config.toml
num_attention_heads = 6
num_key_value_heads = 6
qk_norm = true
learning_rate = 0.0175
warmup_steps = 0
final_lr_fraction = 0.0
Each number is 500 + 25 x the weight over its row's rms, rounded and kept within 0 to 999. Layers, rows and columns count from 0. Numbers have three digits each. The size before them is the row's rms in percent of the matrix's.

# o: layer 14 attention output (transposed), 384x384, rms 0.121, rows 381-383, columns 128-255
# v: layer 14 attention value, 384x384, rms 0.131, rows 382-383, columns 128-255
# up: layer 14 MLP up, 1536x384, rms 0.163, rows 0-49, columns 128-255
# down: layer 14 MLP down (transposed), 1536x384, rms 0.0279, rows 0-49, columns 128-255
o381 105:510495490490501487481503516510488501493465488505508548480481488525496474545503512485511480531482445495501484523475488524499487505599485556511511536544496575559458500494522504485485524428491550456525448537518533487523475498518538467535470500473460488519489500486509480524516510476527495548476474487503494503503476542467511541521499506473489499483467507532525502508494475505526501499516
v382 090:494505488498469501517516473495477498482505466505486494463453499507475529489500499503486517494522499504509525473480526497471498481492500510492472489505506462536510494490509504487487488502531450513488476470493539519493535489476523537471487460544459542502524516550535486529477488535521498500448522517555477508500496506512489479487539526477496529508516529487497528504510498516469539476525
o382 092:507500479463515477551525484482507497541485523554488502469515500500491524502491471504517475543497471480480479502478501489535516516483524544465537520478525489470508479500499499523524515484535526462456523488454539478477430508535553446466495519514475503466500451482455520517531435485502474512511496486537485477477511518505495466507509473466497471519509498472514541493485504489491499554510
v383 088:484497499490436514532513464493492514506463462441507475526531508479472498492499534489568438528483499523483523505472459528537476498493501472485503502515485512475517508513525520500548484468527527496445502535505506502519539480519483476511474519511485502484490531463522446480538538530554488508486492486540522523497518514508494504488522475490543544514475504443465465528505501515498498463518
o383 097:494536492490534515551461515502488501521504539513517499448506466541564488495518560476489481499497496489492505485545477499549535509463497470475524472509466496498523478492501509530491493499472507534512496512488542464512499458502489484524483486523491469448523497540458509514505461511483544522537477538485504473433524484461499514532507518523428500528526505489508534474501475517507512552481
up0 095:538500503488486553497443518484508498518445512500463479492476461446503473468482468553475531512516545507513513473486467470539486498527449529478497491521499512483516496494495513482472532473488528517501459469464479488481513475537525489492500514528485514487485532462563491471477464538493481509542541537512495487493506486510503504538521490479540487514474529477495468478497495475477525535471
down0 101:474512484504493459510544504488503485490508451475518486478535488519494533548525513484494524520469507441468487519497513456493465480533514505483527497484457486514516468538489468517455493503529483519510501486486521485473488492496460514511491511526522520523549555485493512495512519518491478468500509471507479507573510463450485506480495472488456529501469528514459536498513464460489470538513
up1 098:510511483503447510471503536448482494532496481480529522522470503501479498503514478535514491489495473516504534489524483521547510511503527500491465507536473517481474477474516483514509532532493497531493488510501480521523497509478517537484480550543497534504476496475476492513514490497468507488468498534504509496475536496489517480523525508496485487540481503520499541534484529523478471550508
down1 100:527515506466479532509456501479486477513471491445491493514516527502540505474479528483540536528528521506472503489482506483523545480485528519468495485470525482482491490518502499559539517489540492472505503495481471498502502497487462501508520465503530527534486496493467482556475459496504508508501510502525509495501525487488486514502479474458487484494509489532479539519537520541515488493536
up2 092:502498512521492481529552483529492493573547468495486503501498506513506482468539528507489472503519491516487520472496498474486476421514491484498488486465515462508501502544493538487511489511518475506475482502513497494553531513538510496489499495508566516534508520469493553464543482498520494489509487533503518542477478463511508506456511497496485519494477463510481523495484485486481521505467
down2 096:495465501467538487431513481508480495464472509473510515517462527512513536539476488488509559516498518495494484510502543544545553497498489492477492499489466548487485525510486467492519494487511492496546537466517514536467454463474504531508497477537477509484505538466531491524497491540518485523464535521497510467523555509490505530546477525497507506459484519485500425450499538481520504461541
up3 085:516552492522505539525532496498511552510482529551507543495506510530515537499505526519513509524492496503491525502476492518482508511498524497475452514491524532476524508533512500489536527546515548486499567475498536546514520501499484492506483498489544507518449511557530511470486491512494545468502520496495521473534483505530521547470466502476484510526515491495502510517516488496496529515449
down3 092:513470505451509481508474507497504464489490501503489459518519539472473508480513442438493493462495519495488490528474505535517423485466516483478490536508454474518513458491528479509480471508495493503498468498518476502520450528505498518486516505497466479423517509464491442563473460539498482491484462483516504519481507535459501447543486489500492513473475510510476420491505522481457481488515
up4 099:513498544535492536495497495507486506486499560511498534466470545505514472506492519499483509486524482488518531461492455508508499478501533529499523466499513494470495491539520524484461570485455506510511492484489462517502506497490540470511513491495517514471519513523532468525541500444495564483491457530484476518474502464512525500487474465504475480496501475522502482474500492480504530515564
down4 098:475494512491494513531484502469491468506536464495506507502557494481504508484490508490495451502507455549429491514467532465500489506486482478507531485458526484546484484502505494484502501506486547507497513514514512526544534467510445482528484445487514496490531498487483506497536518472479489533526516442476503497475440505505501477492466505481490501470536479515527528522504442474487535466480
up5 100:480537533510469542510507566486522469499493486502511508489457474510510537492481492516464507513493475488550526472529541469479500515508471525484511492520536490483449517491506465478504516509531535521465451507520515473521474435549520484524517543509508547464488417494496521521502485533527498503501511492495488515532499556495469521512510490454555567471513538495490460513502519488521488481512
down5 100:459494529525415482503521517452486510529562485498507468489485492513493527525516518512472500537487528510477485507466529525483544488515473490435516468519508513513517518444479523527453494516490539511498528494519517485514527470475525500504530503493485495516527491481516482527462489501526494508520579480540474487512483505500502513488497488442539456510495556481469512489500516448495534452516
up6 107:524489544498536528488517514523532460450504498499525532490506478515490545526523452534486518538463507485535484438509512442514511528476464496514516471519475505497507486504460506463454527474506471504492503510559488450502520510492492518483431494561507494483488473530509523481509512501532444501455479528505508539488495497556495501522506569521505522501496450468529489521487497486510487491495
down6 102:468476498489517505532490497477542492478504519481470559498496477520527538529484490508513502514522506488534499526524467494482521482533553557512512508462477529497472497524536523470533535497496488481499480533506476472535525538486532527515498477473528480525497478505512483489469465487516474462474510499488491512489470508480492491491436449486472474488511460481514544467506526506520501523489
up7 101:497502543490488510505520461487494516507539521494478503486472521515513477518536513497519491507480516465498511476522479498499496459509486518477516501501481493471467498505513513504503466469501537508508489503474475501503484516481486537499493486558489465465488471531540475491483486490457505469466473473507514495526513495475515534505521453506518483493474499479552436508478535520500543514508
down7 099:563475495499485501513504533475475458488507490484452520493470491501494526547465511504484513484446517529502504498521510510463470456526481486498480516448520461527521504514519507504475489530504492472523509497511482483498532509465518477498493524484543495466486527482499500478517493507569488485484535480498531487496498483508511533466510515565493483522506494508533474452524485482543498488547
up8 103:534468471542459542483501494564516491498502498518506509456522544454488544498501568480497495415486472515493498526514513523497515517513479499544515551507462511512494527526452483499503474474516503472505512493469538475539429472487526509500511495484541542557476488550509496476492488509521501516503517537494516438496541489502511492488469499497485481458482509487547487495507514503467489490512
down8 101:521517472547488477519521490478511489521496487501517539435509468517488510501495460539526487509515524454498492528550467532447535485474481517499464488517499474497495473536470469520484523506510502520516511468496501521533499474487494483482539499507503475530498490507582496516476517462545451513545500467487483524515516510474567474462457505506537466561499504510493545516509525532517520451470
up9 092:505501487514491474462510534487466467479588485499466449539486472502471489507503506490522501506488531480505524504479494526460524518478545580485478469528493487498486482559504480483571531494489472537502479503509499497481521468501487485505494512487475508510515485498536493492507516528495474508517526505498548506559557473526494507504487467500509513500512506471491520518471491490498509488517
down9 101:502522493505518522531505480483543531478476494505500494489498503529495503534500506495486498452484497518481510524535466474499429456505504416519548524502546482475487481487503501530461500487470501475552516485511486503510508542501499481492504501493508502528486482482482492494490500497513494486510474519446470498453470499479508467517513517537523493516550496500500469495533521534473499463495
up10 102:464522524471506521498521529529515463502485505542497517489463510504433470471486526530517470468476498519501446496463539462490495516514535503487540533516497485539493513469528516507477482445517508500527486502483492472527502477482503520486498481518501484514514514535541478511457511456482481526507521495498491544493511487457503517495496531522492492538493538517537493486457517520515567491535
down10 099:522488507451462473520539505503523486536481474486478523501517480486470555530521541489519477509492503504492478526473523522508493454506498510493454488474537527512484506495510511530520494473536493504489480517527491466500511526523504506491532471466532518523506501509520520496467506506475499491512510504491508494508543486464507458517499488494473494524547556519527439445479526469521503541534
up11 114:507528543496500521455447521519489468523480428488493466537515470550491527490520522474504467472516498509479489507465495515485506497503473509482508535533501476506480527559467484508482456515501493484499477512506523502486468494476497522482479512495473484481485510447507500520514508504509510505495559535529508519468504486490544537502484489485557523480466478476519508531477504500515494450484
down11 106:485481504478495544517448515486474481502485455510473475534483485529496487480494529449495471501513481532482465457479464522515532496516491486486469507483552490491531513527515465523528502476498496508509534471490495504443458496486514489472471521476467526501491536482496498484498477502532473489502525499507513476466479512492479478456546483484488515500480475567482512493459525524497535467496
up12 093:524496501471486537557485500465505511492512503541547498487494509488465469510476465505489478484525434501478503502511512495557426494511451460521470526506536478508495471499494523509481530506493491490537472506447513505466495463499524518525479474481560466525458544495499503468491541493524491501460474519522525523496494490495500508482503509511544523502499530505498512492483524519524509497491
down12 097:482513476538482509470532492518503460494484532489505483508504538484519504512495468510534497501513511531496495483538471474466496489506514454461554491480483521469536493504526510492517520508489524527492508529518483494553449500498516501476484490520475506520537496502482472500500528493493521532533535492488515490503489502525497438519508500483444473533488451538512490545523496485518519491504
up13 113:485501493461535505472487490523496487487476511487506489523473533482475526527493516477465464511472505517505520516483461483509480514455497467470492500508500501523498478468508543510482514536485472503538505544506514528504475446521515527522486476503525522520477533475462467506516500515487466519466487466537498505506544460477503534462508513460523512464504493528523583465492521472523503491491
down13 105:499509488504471488445490499494505494495551482536494496543528478499486530528492508495521506512503484459498498516467511502517477507466505470527489484495453525530480541516496532516482490525546502491478432438455548467503524496494495503487508473453536496494496479515519474504541500483535425476485481492526524503523477533514534491426501516534474523504487509516469542499487476489497436518506
up14 095:511489520469484521466450499503500489463503474549481476553543496476481516537503464494470498502504467550506465499525523466474472480515501510505482545471501539509528486483481489534462506499528456521488484519489532512543523475513476468472492487479503509509521465534489530489483491511483523541490477504496498485526491488506478496470557503523452505486517517471494531485517473504497495492509
down14 093:498503495543478495499546483500550527518499491503522522516531520495457483464524502525489487480507537500476460529513558488494502521480521479492498462481561447468497478531494482542462499496499511528508498496492506493505486500516494456504501479534477493474528550477524463519482532480510524489464488515516481579516463468557526538507484530477478530522486502468519495501526527557485505535493
up15 100:511526495511475506475487500459530489520490510487534507487466491491501493499510542432497520492494482509508511513529535523475507495474496473539496497519498476514526516508488521494544527530496498491500505512510525486433497478517472505537532479482506511475492536539519457474510459514461491499493513520488503491472501499535495506537432449494447542462510467517553462483476504496507498502483
down15 102:499498541475503508488503499461520501540503498446441501481483483502520437495516500533507403489454510513520514476519514469478506487449471541543507458499502485528521501478493510496540522468490484481554527505469515461500490465487486563505504463529514504468473508460476476480526501473508516440480452497509468464503504491477499502449495456494506520503514473502483493517511480497503539525503
up16 095:479453483529520471506507510537518536541462526516484487485500500447483470519522500503542471508475495547523487456493482513516515468502493521459464499508516455478501517524495512520507477551494523499482450446477512500484516507524455512501515483488525530502503519512501491464498528456540492518486484493473464506493506487463511505561529469544473487511500455524464501502500479470490549538500
down16 095:441481471532486475482513498498493474461493477524506496505485488452505526475547470507511557504505454533500527497475502539490509474472474520496464551518553481506454523499492537485483517517513531498509462504521518504502504562477450515485500490467510488499486462489505477481495492550513515512544489517485492515492503491487524537505555499450492470537496479497519508497503480480498509509486
up17 099:513487472481550492507486496515458509499507498525490455488485492522528479518469465537497494522509522541492509519474504514480531536486465512536494490544506512494509457530558518485483504491511521517452523469478520527457514525487536506522527445502486527512484516512539463491505491455512490512495487494497526477494533470525511492528482496503525530456511505524510482515505475498483572475504
down17 100:474482485534470497505484503502477509466505527567487483461506527528507500521478485506485480509498505514460514512496520518495486510488526533453512497523541537467571524535512510512520516545443484552545509480497513522484469468441468532519521482499491497507529547519486534538525511488476526481509475469460493532489501536491521548549457490461515472511482455483485527467553472533499507480513
up18 101:504500466498522509529496460491518505503521452493450515542452517505499507519537518489504513486468500524551490533490500499486488481469458499497498455479518498515577477534527493525496456499479512514456516497477489543539470479508463441503492480521448506465540490497464515478496460498485486489496533464499526492482475485493511520487488520513518479514560527499505546515498541524459508483484
down18 102:493480462444534481506443484493463494472510546492519480488508542516495502535488510509482500508470497503493517484472524472506472469467539494477505535495519476500509501523520493513500493510452533456519518510483519489476495492561474506473505511467509493466522476497455466458461518531481461489519525485504503489484486499521497553491523515550517524476497499457527498514485522502455467524482
up19 102:535481487516490500531520534461463495477504507507518486500487528487543505504531495549463525491520495508515557505488512462489493500502471486527491475498457490489507520513489479525546527473552459521515502511465536476533487510513487525502544508504469498522465508504542480509498485535533504551491500537496503486517498463471503500491542476460519480502483525534529511461531503500497514467502
down19 100:493543478503513528502484532511505462517500515493477527511497522500477534549487530541480509491515505484544503510508539495504561509522541498484510493526460504481520515526522534466513463551492514518479458477502500478520527517498502516478544507528471504436484521518470491486474500503480454524453557493523474472519505524477485527500505514500514497519517444497475505493515518501532494508512
up20 090:511518444477468559431472507544523485513469492504519495481491469484494508534473497505534534526523488468492517495464511490489525515465478516520512518458521461492459507513479501474493522517485536532486536461498494500477540484510513479440550508470498494456506470497536502473533550498520481513511558510489492523555483451535521485495518462477490484510520473480519501480483545511541518453527
down20 098:538508510517509471513509522500473487511502507475491540534519504538524486548548498484427535493494541558508518505479547530477506484520513499521505460543464488525475484469507481503517477506490490506466537526482519473504475494481481531502534531444522509501510488531482495520484421486472467510507497545450513512510508563520480485519506513457437502489493506495511483551530498472461502516473
up21 105:514499507464454538505500483461509456499505490457506496488499504507509513481528480468472462486500470469474527460501505469509455448474482496538490555527489467529489526533529462523472524511515442514473504517512462469500498485474519479485477530522483469493514490505530479483492513490495459476454552514500461524502483494489503525513494448499513523478529479531450498510457529479456465508531
down21 099:524477482453433494474493540482555496498498499521469502497492464473494487487542477501468434482503471500497474515483527520491470496502482480525496506482503558497513532499488495487510507479477483452459437478506513535507513495489472482475487525534531521491564504489511496501482476543498540524495530441454480531477508494520516466497502484491497494479466509511477514528533508479483515523499
up22 093:483509463551491517482545486479501507471478483493519505448473502470506489512502480479535493495484500481490490521480549469552473539540469467514490490514513526553541483544491453500539488508548481499520490497465521497499490499517494518514476536498518451555543511491518511512535519504515490492469466517509489535471489446494494507464508489514507510509518515452488532453487491488470491523463
down22 095:507503487533544476514474539468495475504522516487525492486525499497472530509548478499479466522491492498499494473508469506486549502547495503471538513467517504485492527493551531507497521465504516510535521465521491517496466463514510530537470478497461528517480523514493502536499506468472518494534481480466516469458519497507535487456491510420532501469492504491455531525495497535506494456521
up23 095:506523534508546484511505492465482489468521498525479530482490548526507509528566519518479506547523467468532538514524512504500510487516443494476480474489473522498564507508521516472495502496484477486544556519528505510486516478516494537463445495511517484480521488488498513496476492501500469506506513530507515477502494491513474513441517545489555540538518527483519538517508509486538448482504
down23 098:500512484527473515501448426505494515519476520487516479528464493501498490484468497472478499475519507518534508461488493546534513505491508547523490531511514501496512486497486537500530515510514537482471537479484522460514492484488506503503529505559488512456492506511494507501528494488511490492506510508534529501490525523507505458518521546515490502488488516493480489541466501569479529514474
up24 090:512477487466484465493532536487515464463462469505503474507502508498526445476506491503469477466542462485516499482496498448494548486496493505518484515475538498446518518499481458488480525465546475465468510492479525520516499483531469483555497501452526562498504469494512508494541475470538485492507474498526508502490478506523464500513500508517510441478506485519519494495517506505513527475516
down24 094:494496504505502496513506499514523549477490493498490502526494503507471527501502475475413525544499498438506503523526515493529466483559498463468489512497447514523505513508491498555501493501476501505563469480530502518513482504534518471469521530504471485516489491480489537524520486529539533500513518482462489481552516513532493493511505522485476549514482497523514545516496508465484515499501
up25 092:490524553542531500484495530492501513497479514516531466516513529468480527458459533497523505494517489493482493542475474455450506511520463452487506532483512517491491509527472507512489515480486518515536485493522532445504483499468460474470526523503544494470523531477481491477472514491486490561502506501515491475476536478517482549492497528527519494531521465507502470494513504518530474481549
down25 095:531497489537489502531507495486517515510465507526467514553518477531494494506499503469481513524477575472507498474491480479496530489509478524497491505519475446487543476471487508503478524524483537500501549495509541545448509513530535498497479470474490505489512469484531472489504518508520534475515484477478524518487497515522484488413552502482519542509471522490512453481497490475521507527511
up26 098:471468507507450477506473517568537475471520483510479485497517492506478496476508525472483482472510505528555512555509530493497512526529484492464502504483488514486517539495502508504501512481513501535514453483459524526529500524465513504506502509520525505529516542495480474521518507511442494521505505502475472529515499465484505529490530491453443490464539475512493490484494496564476501507507
down26 099:489524479505541490498516512505487474504515524489494491542478513504523467490519514502482500512511539494486520483486517487493479495503503492517524498484487481496477485465504488488486482481503518472468506488510520477496469458497512504480496533561500455544442537517536472455532490441460524492536474516473538526505491501529509486514483521492461531500517499510473486503497467487488479483493
up27 103:471487478491481521503491503495522494508478490494540489490495531466511505499518485512506496512549466481537499482462495529496491502546481475519512507504493521495483482478455490501492499542483537475495524508486479487489472434422481511497503493461512497525518534499488511530507492553534440455466485529484499516465541483544495508479503477519503505462485508497461479518484550459510523461470
down27 101:462499548491530536518504471517499497515492515513493522498497485438482492492461453566518534471499483506492479460465494512489503524541508482480513478468543494535492492531499515464509497490513472463510552479506496519505494518486458508559505523463476490522539482528505535496505509476495505526486526488503485497499533469528518469487474517476512520519507494498508488504487538521493497502495
up28 106:533494493475557486494486528516500490508472543484481516510467494469488466524488490495508521552498519503502522497520488516553485561536494498524497533573476538475515489486562503504506478523522523517466506439500502534493512469496497490446516499481530498519461525482521456475509473506499508515461536458576494521509504513519519487520477513467510524499496496489514519496483471540540506520488
down28 104:496444530483482495499555441534512524495474498454497503468487533510451498489473475497521465485541514519515516578532506549492521495518447550519472452492507527523504496518521484493501498522537492537503523509475499509527519429498508507471476487475514511473491494488487472503491484482504490437517487508434455502490517486514516552502513467476461503506477518463513496500495535499536498512516
up29 101:478480505487509478498487515515500493481509496568492492534475444531529504516482500471528523476512504528493497480534513542463532511529486503488470467491493479494447472486570500439523535522505494486475480535481474504494519527489486484499516507502522476501508467504521494459480517504470498509502499519481465493503491511550505493520498465481528482579525492504497506472543538498488469515492
down29 098:492464487509512468431527489498486520487495517464543535492499512477551512497543506483504525491497469523524530500493497516494516488549557509493473510515521521502484490512521483458488541460484502532505528505488499518493492522534473503504537503495484493481523523539510507535496470479486504530435499500502532528513519507497498475516482525514476561497528435504532541546447485509468512511501
up30 114:468518494527505505460504526508484491503464498461496511546512498477540483505507525494474506478553485494508475502512521540542514522499452559482487441529512498502519504512467535525509554512514481504519489509473504457501522480483492504512517491491521534520500520457519520534483495522521494506489491542510490462536478513464504574520481501505523501463458502516511524477449501529487531475471
down30 114:496542489506532505539487493521511494482529499459493527495479488478468499499501509508472511482556505503525460478488498531521481498516491492462525499508473501503501461515472497511469473475485494508524490524473527458527511491470492490551499513502520511510522458479513507525436493499499525543517492531530558465525506523510491534482477529485506457457501509487536456527441448516534526464505
up31 095:495524491535500474520506488507494518525548500500472510490480506475491512445439505499489497502503457447491498465465525480529522511524485496483520472532477502453548496483495517519497520508475493531523504499505497446486533553473438462482479459479527528484497514486495498520510506545491512477468505484524535489472514475492500531524541493520495522514480509481504563515497492511483490471494
down31 095:513458504479517467500500525518467474503496496510509453460470532516541474467551492505483531468495509520486507502529506520530455535486472496477487465507513524533528499471500489473502478518508507510487495554511505501530497477511518538520495521530501511530527516542560502477520520493514533497457477527479471451553546523485505531492490508456489497487514513505491477495512498548531520471532
up32 107:526527501506472469469482472522500487520472513516519505445485462537511500495540463550478497472533485502492537507511491526521466527532512508507478516522501502514473506454493505461489505528494474516518476513471486521498512503512498469533507501495510502520501457483476531479494514520480537482445499486497463494533504496540499471470559509541481426501532488486486453491510459484525518486530
down32 104:502529509487528461501562452522504474570487461482476488489505480499484463481503522440451484483472522495495501460519493496505495467525514493489499490533512428535496505527486487476481501508502541475503497519486529476495496491555538538509494527464514504463510505527486507492472515519496458456501548525543518461463497495484475473486467516467519503493479495484467524508539516499524497477458
up33 093:529507459529437469522494516455535496474503537470488530492540484530485465507452502508511509496524545502508474485519478474518520492479523506504473486561467513508538482498514502498444531498461513485511483441495481508514465521520491489524493472503545494565500423462516492452474477486502503514509473502494496501459511538494491488511503492504514488479509461472486510554503495521496494486501
down33 097:475477507445505510469538545488499473488505494537482502497465505513490500479484503458486508531536451497505482525500541538525530498487518574522495475457486525475508462481494478555562504483521514485477476484509506494493524501438518514505543542496476524460477547484471520544548516491458474499518548476514485499521527495493551529493488496475528561520460545550473507488491502467518488515527
up34 106:464517520504501521494548478467505501506456518512481491513513538502490482495510476530498518484460501495472489467496465497538495536483524490474479493499485465469509458503483467469492499500485519499486480527517477515511471448493509482513495507488501477551486473468515483503502468511482487544494496563475502499515554503487471513548478479534495515527461476506440481448510462497476489522521
down34 099:531511495484499542479488510505483529482473491504553543479510521533465502468535481497447511485493520538524489497469517492424519484473473473503502516507503509509526511518481511465508536496504479493484542497507504502457512494459516491502498495510533492475483496505525541495502490518518529512517532518488512514500520497425528476530479484512514527465494499498473497492486508464473503536464
up35 101:527499522544488466467539464537508472468490492513462503564497486524478447540509484502504533459441451510496476538502517471512510497537537477538515483496489498493489497530501489513495495529524493507549538481523482499497490479490503507462474529508525481548505524469518561533484498539495440486498480520489518460495494477498514502546533509503480534554492523473490461512456489493511532509456
down35 097:509537520485485489510507496519460515518472503529498518560491496484483483525496515511526507510477491522478467480495490447519500445510499517500539486464468543493477485505484481471498475510469519485498524480513507481481520509484484476476485495462483537534515474508501523496522455485502466537491457472523525482453481519460471525457513479513500501533499533478508445499477477475548516503488
up36 109:501543487451498540522481476474504487512485523483509503454509523455519549507521483471527505474476525465502521510502523493509546527507528546560497491501467530513486553527507479497493503496484486517501544497500520510529524475558469487536528504497503499518508488472524551504510476489511467491497509535480537490511507504487502497491543467479471483478510495531490481497455535469504476487517
down36 105:505471437457522485485438501488492463484481486513515486490512476498469503541493507456513464496518496524493491457494524479529523499492473522476517487519470523466473487498483493504495463485528496516479513494503492493458446498502526528495452465487460564505468474472508475515503500529509515486468452515491511548491466507484490464517503495506497534518493523501502508506563512487471468500573
up37 100:501482440483479495457504491488531465498468458513517490526497533463475465504479526531531491489520469500505527492478490475490547477466482499508543502503502499435519504556501467475498482505560512512509499485531469467483531522463552492501494495494507468512523491474478538490503500529493500482527536514436495507492442504540499455545490536511464535447516527520475500466503485488469478471541
down37 100:445519516547492503498486454450541514454474499494487478531501515557556493487465526522488485506482471468532550501487477502506532498522487519536494502491497486495508495528467493513486487507491527503493479473542521459541525495496521487492507480481534490481516467522467525496519516513464526472497445492456506489507465492492495429508526541492537485467570492512516486482486511541496537519523
up38 099:497533509484504491544465510494499487482495507529526485526456488435489522504492527527496470555490534512552489510481535473522515488505510487507488490497528521506502498518464444485488522532472531525472476487507549502506528531555508519555532480440486473467509470506479509489487486453502502483486474527521503560513509454484511515490529489522486510490501558492506535542507539496540485515511
down38 100:492491498529483478512534480507493511481474530513494481494466477544444496529468497466538509473521496494512508489566534567501508529512492542548509523491480463524531505500521495538507516481539509471492508535520492511501520519500500461498503521503465508486464505456541500502484511530476515510509496516488508490481500488510529501492456559472501526505510503496502481476495497482537527525527
up39 103:495543517489523513510499540548470501502484502512492531478495506486493529527485479533498499526481485459411477457495550516530484487469496530506502523533571476500467485538474525480514572529479503540522527512511501507505470558512506510506486495511535507530543509548507506545503494545471464483510498477519511498517500503503446526494491479442495519508469572507479570510508498479474544483480
down39 102:499489449533459518489489463481486525501487490459505462513539524518506521499529459510515493454456492512547473509526493510465518505487498467474506511507546517511531481506489502523487491515498534486497498530508528498527499494525521510483517486488503470508519508476530527509495483555488514531523441457497502505542456525520523504453499484493478504475544494475493522499472524487563535539503
up40 093:493514482547477509510522496522472503557491503505562433483462517522493508420449499494514459475496500473492492533490435451501540515491523492508487490463484504480490447500506535509528490540502514514486508486502488507513480503454526520495491501478506522497522472476538485478467554502496489504481488489485479483529501481519507491468479458475517537509506486471487471489515501508512509503546
down40 099:498524513512500511502497545510469498507499541469454515517496503490535519513532444491489520542464513491483526522539465581474510510529473480497511494520482485449496515489508493543496524486489545501498491502558532472502464520516476519481542454518492471439531493462552525497493514461475537527508482477533488513495521519468457504493506510524469484494453522478533468489494551480509503483474
up41 110:511543523484508488451474512546505511492523491483514501504490499482518508490436494510488480503527497493521492461532522488481509529521503512546523528523488474523495525547483522514480481469511497504484530463460540501513508480513525510488520544461508537523494473487475488529516521503497501513445477505511490523479544510528491498477518471515498503474495521487514525484479497504517546507478
down41 103:515468496496508520524533486532465534495487539518515504528499500474503495485489489507492528532514502530457520500503503500491517544476535479498556541537509496458452497536466520538474485506538516483502497479479512485519521479517525516499527524530499538531495485537478530506483531516490498496490476518498508456477497515515485525525455476498490484435496507500496487532503467521475518572452
up42 099:486500508492531527521509498493509490524509473503555539515507471533538498482538551499507488501521516518533534483531490530491533512494520562523527475538502479573452477545531518502476459532465514487489491485511519526515522461467495452499504544448499469512458463496528471506544519527464535520497513486487498515549474493525559491490526470530489540538489508496512521472489494509492511459479
down42 103:499482505478494535507500538504525458455515532491528521511478496529490447507518487481498510484520529534464553513479474508496479512488520528550469481522503509513529508477503487507486466511481497506516502511448452530463475497517516448512478481489486455513503524478500486491533506489457541526476488504500520560570487528510504475528535521529476491511489487477521483487538535485530519477462
up43 099:493497511531521454476510514482535506495451513489498477543486507457545535533540509499505506521478537525501448500469483490481493511529500487503500485463518470456571473523488505501512522515506537518463507496478533529517493525503450493511509503526438500513479474477458517535509467467476430513491508517518521520508476493539553510544506515511476471455479494543532500497450460508479493457497
down43 104:497535507449482522494486497500494490487533498490507520475516477508492457481467499513496508492471534515512504502514492482473490508525506546473502483509476503483530507498490495516510493497484488532518501466431476497524476491473506443506495482491500508471491487492499506468512471521493503498505515497527474525512556499495483493496470540481512495533504496468530501466511486479522515538488
up44 094:477493491527517453563504490529508458492488490481512488454472513495506521485514517455492499504467487502477516503486471473523518505507496496513568493491486493502531492524487492492539501505498478476528475486509476456445521462457474525479560481466485512454477532504475515508480513533528542516465550501514517525501475489508494510507512477494511485518547506530487516549451531514504528440480
down44 097:507486527495517480501522440518541499512465506475508544482500532465480498527509517516471498504479507480518545510479501513516508471499523464536519480482480498502480464510506526510532504546492469444492490485494465521494511512523537578465517492457509478487475500500501513511501494474484513478493477429488490502509496512522490515498503510467498483525475499491471480479527501470498503526501
up45 097:421548464517490543447490511459476511479455457498492504484454499518510493461525468479469459490487503463514512480501562502510532509545495512469486542510492534494477525464485440528535533487525498540471483517531469509497502491493515478491489519470501489528477533495484505554488527544493501474471496530444481510479516506523500468492508460528511551479463455523497525457504551516483511492523
down45 095:508524503488492479489475495492533502504513539520524503492453516495533470500517470501533519496522502562482548478501535481467511471471480476493508478490521496510469518523487470481486476496524456518546492520541474455490517529498490474484514534479506494532511505507465523511489486516524460538494515512484503481539503499528499513493542486503519527517506452528461478484513473533503485497487
up46 093:503468476554518516521530460524496474488515498486463477508537537467536506449511467487513505506511467479555484494505509501483546491553502476508479493537479479512494481487485545491460445530503476497503507486529490502461546484504489476516479471507477494510510476523445457546510477508501489528514548525516518523509486517488493513498540519524529544506478468501493464489440491486495511487487
down46 100:507498500485537511531489488496511499488523495469469496506501546509494471525504491504462535453466537474464535514531525491518497486533529517499491431524480504519495497484507522504480520484470477451460490461523476498498481484524470503512518486506504517486489544507509476445487492474490539505478513545537512512540507527518498497541552481478532530504498515475491497514513522529471452512504
up47 096:522502545467486495499461545510474475490511533509498477430493500505491486490458520463520490512465486540505490478519509415537534525519483518490504536523503536513484525528496479500528523530482516489492567460466497492521457508458540472486469475506501512522445554508501494534522480532516527495511483520479476520524493492498500510549484470506518471499547510522463475508503492486521453523508
down47 095:457517534514511494485476482559461510469530515479459483504496501508570537449473488525484487522521490525498541508512521499485533515501492526519480490453487492507534534485513526519530509501526484540489479499502497527448471502490503491517511490466464531507485500481530487512493516490424484539523511497509513514556498494517496529468522491464504475480476513499519543456479508484510461516486
up48 104:536476508488505490511476499426470506483510498485503476506481492491479487516505481499537494479480521500443481495495497525515506516472514479563487507468511492504508489500469503522513513484470515457516518508501509483495511493509506483541490524524521504501475501498481493471507482472438500533519522509465484520536476553533518526506462507506540468473521515511500469502450452491473558491490
down48 105:520476501529553506477465512517523532524501529530512480470546472495495510510463490541516462533500510480449530511508450520459511528536524483520483528491508465497530476497517507491525501513487504479476494487478510492478515507483489497492493528547451457498504519491472521539508465510492473524502500496481529471525523529542444511476451485481510503505499442495470526447535495507488475495516
up49 093:464474516524492502510485506502513494485486453452449506416500501499496490553483521478523516512538499509535518514477489504515464508497501498481498480506503526496537533473518520474505527543502522526508500523490500510506447499479521499487479486574538499509542519539503504508511512497498486481486494588479478445480496525488507459521502512476538519496559484507467503523517475548483516469518
down49 099:481515509503502524479524500495495497474510534481512460504492522523502475473530449526506515525553500542455480492489491479500497539480475484490486466486543486459466510517491508533518488511489505550486526488505476470517485508479506488487549473507502547438505489502493521467484484483484522482478470522464546531454504479485488537464545549545509459479530497473551494507499510497511524460471